Part of a small language model's weights: no biases in attention or MLP.
Each number is 200 + 20 x the weight over the matrix's rms, rounded and kept within 0 to 999. Layers, rows and columns count from 0.

# layer 14 attention query, 160x160, rms 0.127, rows 15,46-47,78-79,110-111,142, columns 0-159
196,222,211,194,208,192,171,198,204,208,207,208,192,218,217,214,232,192,171,192,176,162,223,219,212,208,187,204,165,174,188,153,231,217,204,228,208,207,218,197,162,157,239,177,244,228,196,189,202,198,156,176,197,202,197,189,181,202,214,179,234,192,191,213,198,182,202,174,207,189,204,158,195,197,195,194,198,194,185,206,212,200,224,192,222,158,158,153,196,207,218,213,173,169,185,139,211,184,189,184,200,186,221,183,218,172,211,200,202,237,217,189,189,175,198,170,194,185,230,195,196,205,195,181,193,225,187,262,179,176,174,204,189,210,169,196,201,242,197,170,190,179,210,193,200,169,191,195,195,174,208,201,211,183,215,214,206,199,220,210
210,191,216,199,212,182,177,198,184,223,206,203,189,189,204,210,224,213,205,179,223,185,219,221,202,193,184,194,196,179,204,237,215,197,212,228,175,173,187,181,229,165,191,200,190,190,172,179,193,214,142,201,202,192,195,187,203,208,213,211,199,212,219,220,235,203,224,208,182,220,214,182,208,230,205,233,198,192,241,228,212,201,199,213,213,177,245,217,215,198,184,196,171,196,199,219,192,199,222,229,206,222,223,189,207,219,195,206,228,205,184,173,189,210,232,210,210,191,179,199,235,182,234,181,209,179,246,221,187,229,158,229,185,188,196,179,208,164,187,221,189,212,189,202,197,215,184,219,168,174,166,180,218,159,203,232,219,168,193,186
202,217,210,188,176,169,148,207,210,187,208,200,199,208,200,184,208,216,205,188,175,211,182,217,205,171,198,195,208,216,175,212,217,225,182,194,184,200,191,180,205,185,198,184,179,212,195,196,199,193,208,174,204,207,218,195,160,207,165,226,209,167,180,185,227,181,201,212,219,208,209,231,184,190,208,197,197,192,222,200,196,181,197,195,237,185,178,180,176,198,238,213,202,198,211,232,208,188,204,192,188,208,217,195,189,171,181,205,209,183,199,196,185,191,213,189,177,243,183,185,217,212,205,191,205,189,182,178,210,174,198,201,185,193,187,165,203,221,194,170,181,179,174,243,155,186,202,229,223,208,184,206,204,204,196,191,211,237,230,213
196,195,184,172,199,244,162,211,183,234,186,174,220,192,185,193,199,201,212,174,211,223,184,204,224,210,221,171,155,179,193,215,212,206,211,219,207,208,230,178,173,183,225,218,204,210,196,208,190,227,185,210,218,200,202,176,202,188,198,164,206,187,150,190,212,214,232,202,200,192,218,200,197,260,189,217,182,197,218,245,201,187,206,187,213,197,212,213,217,195,173,178,160,159,221,205,182,222,228,185,183,190,166,190,206,168,183,220,172,227,202,209,218,176,196,177,233,211,189,199,241,196,173,200,201,177,173,189,176,217,192,224,244,203,232,216,169,219,197,202,184,193,194,219,214,221,159,207,199,189,208,201,200,161,202,213,178,164,245,208
215,199,224,218,197,191,178,203,181,208,209,192,188,210,221,180,180,204,183,211,198,195,180,206,196,191,200,190,198,218,192,169,178,187,217,189,144,205,195,216,190,199,230,223,191,205,159,193,162,166,153,170,230,239,227,197,193,179,250,191,221,173,189,162,226,213,194,188,208,221,208,212,197,184,189,204,208,183,197,182,227,229,186,195,235,247,180,204,191,198,195,201,202,204,229,178,221,205,190,209,184,195,188,237,187,149,194,189,208,237,211,198,193,187,181,200,192,167,217,219,189,190,212,164,188,204,184,200,252,239,190,192,220,201,219,229,206,225,196,193,205,204,141,205,154,192,219,200,171,167,184,209,226,194,191,189,208,178,244,207
211,198,189,204,215,213,145,197,200,234,193,178,235,194,184,207,171,202,220,174,188,202,214,221,215,205,193,204,198,182,180,221,206,178,221,184,205,177,204,237,213,202,205,154,227,190,181,217,196,234,187,211,207,209,183,209,218,172,211,184,163,199,185,215,194,180,219,228,237,178,222,194,170,233,202,242,188,194,207,196,179,207,205,174,173,218,198,234,190,203,211,170,177,155,203,212,168,231,268,212,191,225,147,207,216,210,187,223,192,200,208,199,214,170,180,198,222,179,197,189,207,220,213,222,189,193,214,152,186,163,184,198,232,202,210,211,220,198,203,240,211,193,224,232,195,219,195,211,226,231,212,165,227,190,180,244,171,189,191,188
215,208,192,215,206,226,188,213,201,194,226,202,181,214,228,209,230,208,193,228,208,151,204,222,189,174,216,230,232,173,228,191,211,193,193,184,215,204,201,189,191,152,245,161,225,235,220,192,209,166,232,211,192,164,196,165,225,222,186,208,212,192,205,178,226,182,179,172,213,165,221,207,201,219,207,260,198,212,174,183,206,198,188,213,222,209,225,164,182,201,194,227,187,235,222,175,231,155,176,190,211,186,219,168,223,162,216,181,181,205,191,173,227,193,235,193,180,193,223,181,164,183,229,168,211,250,183,211,210,178,188,243,183,198,173,170,225,171,188,189,172,159,190,233,214,163,214,182,199,176,218,219,211,179,191,156,237,230,183,202
215,203,191,211,182,232,168,211,180,210,194,179,251,215,194,238,197,203,200,158,209,258,204,188,152,181,184,180,214,149,176,214,188,235,197,204,193,218,207,171,180,213,229,212,208,179,202,172,202,203,190,204,213,205,197,171,159,201,198,180,189,177,210,213,198,217,200,208,209,190,207,218,183,215,218,207,158,196,213,195,216,202,217,183,167,201,224,184,153,198,205,182,162,184,189,205,191,218,202,199,199,217,194,185,190,206,192,218,196,241,222,181,218,188,196,206,206,184,180,179,204,168,178,180,201,194,187,198,196,187,228,199,201,193,191,212,233,184,198,213,214,193,199,178,216,201,204,221,181,214,180,214,206,183,188,194,203,187,233,215
# layer 14 attention key, 32x160, rms 0.108, rows 14, columns 0-159
208,173,174,187,202,213,216,170,213,218,200,204,228,219,198,171,229,192,205,174,178,159,198,196,182,195,166,166,197,158,200,200,202,221,247,192,201,174,169,203,209,199,180,199,202,186,242,188,191,212,201,197,211,185,218,195,219,216,153,196,218,222,163,209,202,203,203,207,205,211,194,216,189,201,168,216,177,198,191,179,198,196,231,208,216,225,184,219,231,198,199,197,219,188,209,203,169,175,152,178,235,190,186,171,178,171,177,173,191,255,203,181,208,220,200,189,197,212,173,248,161,208,200,208,176,233,197,187,164,217,194,211,233,208,178,211,189,225,200,208,187,173,215,196,216,174,238,196,216,170,209,243,201,166,186,173,189,218,204,182